Each number is 200 + 30 x the weight over its row's rms, rounded and kept within 0 to 999. Layers, rows and columns count from 0. The size before them is the row's rms in percent of the matrix's.

# down: layer 7 MLP down (transposed), 512x128, rms 0.151, rows 74-84, columns 64-127
# up: layer 7 MLP up, 512x128, rms 0.162, rows 75-84, columns 64-127
down74,095,232,131,170,207,163,201,195,209,189,211,171,177,227,215,172,204,223,193,193,184,170,86,183,180,158,200,187,199,216,182,146,220,158,181,359,188,218,164,198,238,213,213,203,143,189,145,196,180,185,209,196,215,197,196,190,197,214,203,214,238,173,202,229,204
up75,121,173,162,235,243,200,251,189,193,199,265,166,199,189,216,212,140,202,201,195,133,182,176,181,237,163,142,200,173,150,234,222,165,228,178,238,186,192,203,187,280,234,197,144,159,221,138,188,208,172,182,201,180,191,205,186,217,187,193,193,201,184,223,238,172
down75,143,217,198,191,168,244,221,213,211,168,221,198,195,221,191,218,213,172,209,170,191,215,197,130,190,195,184,188,195,240,281,190,232,242,199,241,264,217,197,204,194,208,165,132,220,188,136,170,220,237,190,157,201,180,241,176,182,205,179,238,170,237,189,224,209
up76,090,150,176,189,221,174,104,165,219,158,202,211,235,231,169,162,220,239,186,211,202,186,175,206,194,158,181,170,227,187,260,158,172,250,217,189,257,222,235,172,243,251,188,245,188,188,163,187,229,188,248,199,182,171,219,173,227,225,152,202,224,147,214,154,196
down76,095,205,198,243,196,193,178,175,221,244,214,206,208,173,145,193,223,216,192,132,229,242,216,235,191,242,210,206,256,167,191,247,189,172,208,120,147,203,251,194,155,191,230,192,231,203,243,224,216,227,237,185,158,210,195,191,138,219,226,189,232,194,220,189,202
up77,102,181,213,226,280,226,225,242,145,203,201,215,174,185,189,198,159,221,161,194,205,200,204,163,203,117,218,239,259,204,237,175,238,177,222,254,194,244,156,157,217,204,197,166,201,154,169,214,166,229,187,190,198,242,149,230,213,205,254,197,174,169,197,185,206
down77,103,176,195,205,161,244,209,190,188,244,215,165,173,242,213,199,193,221,204,214,235,187,210,208,204,233,200,167,105,185,147,240,201,196,225,157,185,223,218,215,215,227,200,179,197,203,220,216,241,240,192,206,105,177,168,183,173,148,218,205,227,209,193,180,170
up78,096,195,224,183,221,205,199,239,201,248,184,172,148,199,243,207,185,208,245,205,185,203,186,155,161,182,200,227,211,198,196,180,246,213,228,208,216,224,139,198,160,205,258,247,207,162,184,274,218,180,196,184,209,226,175,216,186,207,222,170,174,170,197,248,234
down78,099,208,205,181,228,190,146,189,219,203,252,194,241,256,234,177,210,196,180,186,217,184,233,236,196,229,196,248,156,214,198,157,204,194,227,140,192,155,268,206,193,212,171,125,161,192,195,177,186,177,209,178,191,197,240,177,211,234,181,147,241,191,189,170,202
up79,086,162,188,190,206,135,202,185,196,230,195,234,196,206,184,164,169,212,220,217,226,242,224,177,139,183,184,153,212,273,232,151,198,170,208,172,197,146,178,141,232,190,259,165,161,211,180,199,205,252,250,191,196,164,175,243,214,202,183,222,210,171,157,180,251
down79,087,246,211,197,159,197,183,227,252,192,196,180,187,181,187,234,242,232,205,188,266,225,187,218,214,239,237,249,209,144,165,173,197,183,225,177,210,215,228,222,220,265,195,275,245,180,188,218,245,183,196,152,173,210,175,223,152,199,192,229,180,186,239,144,145
up80,134,216,184,172,192,195,222,193,241,170,272,190,222,218,173,209,164,209,170,204,201,204,170,176,210,208,121,223,165,184,213,188,272,189,206,183,205,198,199,195,210,198,207,153,147,181,208,137,210,208,193,241,201,202,249,164,228,168,228,256,255,213,228,199,176
down80,154,196,202,170,219,197,233,177,191,230,258,223,206,193,222,216,224,233,191,239,205,247,133,177,195,150,196,221,211,189,225,154,225,239,230,185,239,158,231,198,283,224,169,165,237,231,224,140,176,151,202,173,185,128,208,196,212,174,180,240,141,240,173,174,240
up81,102,141,213,212,198,158,222,191,184,214,275,199,198,207,221,185,154,228,218,260,172,221,184,192,135,220,204,156,223,183,166,193,196,128,180,233,217,211,171,173,224,168,184,208,150,136,226,196,179,235,223,207,222,167,282,140,220,188,201,260,201,190,184,203,148
down81,105,207,227,234,233,216,225,166,194,150,224,218,232,220,186,175,165,167,200,208,228,210,185,231,213,150,185,203,179,236,163,218,190,268,214,189,202,156,198,207,194,236,185,179,242,183,271,193,128,236,179,168,203,235,193,242,125,245,161,185,201,231,222,176,141
up82,102,155,234,188,229,172,265,133,175,204,184,226,200,186,154,231,143,217,200,207,191,174,187,211,202,143,182,204,199,211,250,191,165,222,215,177,227,221,161,151,254,249,242,192,215,160,209,181,238,210,243,233,155,195,179,234,187,224,182,253,200,198,248,194,216
down82,112,190,181,207,205,182,190,226,199,171,230,163,202,189,231,180,194,227,188,209,185,235,161,254,185,136,213,174,210,210,214,149,196,162,173,282,183,163,240,124,209,183,222,169,216,183,170,216,203,156,200,152,191,227,193,211,184,231,230,187,243,199,198,238,197
up83,112,209,207,206,206,217,216,196,232,211,224,214,159,164,233,159,157,227,218,202,147,179,197,212,202,169,196,249,204,186,210,214,230,224,204,184,186,196,158,184,222,216,230,191,188,167,143,210,179,125,236,240,162,244,203,210,191,238,202,204,172,130,219,192,167
down83,114,206,186,217,172,219,181,185,195,168,207,188,234,201,210,210,166,169,217,245,210,241,180,226,220,176,201,204,231,163,213,246,223,185,143,163,190,218,219,254,152,177,166,191,236,198,151,209,244,183,172,221,165,176,177,233,212,216,240,186,195,197,227,159,207
up84,089,200,188,220,209,213,188,183,179,187,214,222,196,176,219,200,231,221,155,202,198,217,171,179,157,192,183,202,176,207,228,206,185,207,229,223,173,188,226,198,179,250,218,207,207,223,168,168,219,212,184,198,149,175,176,219,169,162,170,201,206,179,266,204,253
down84,087,171,151,204,157,208,198,166,203,226,257,254,158,180,183,236,175,197,224,233,175,186,175,175,176,196,190,181,199,218,250,204,156,254,172,218,196,162,182,215,185,232,208,278,195,174,159,181,239,186,203,206,159,198,213,196,217,180,254,231,226,151,223,183,230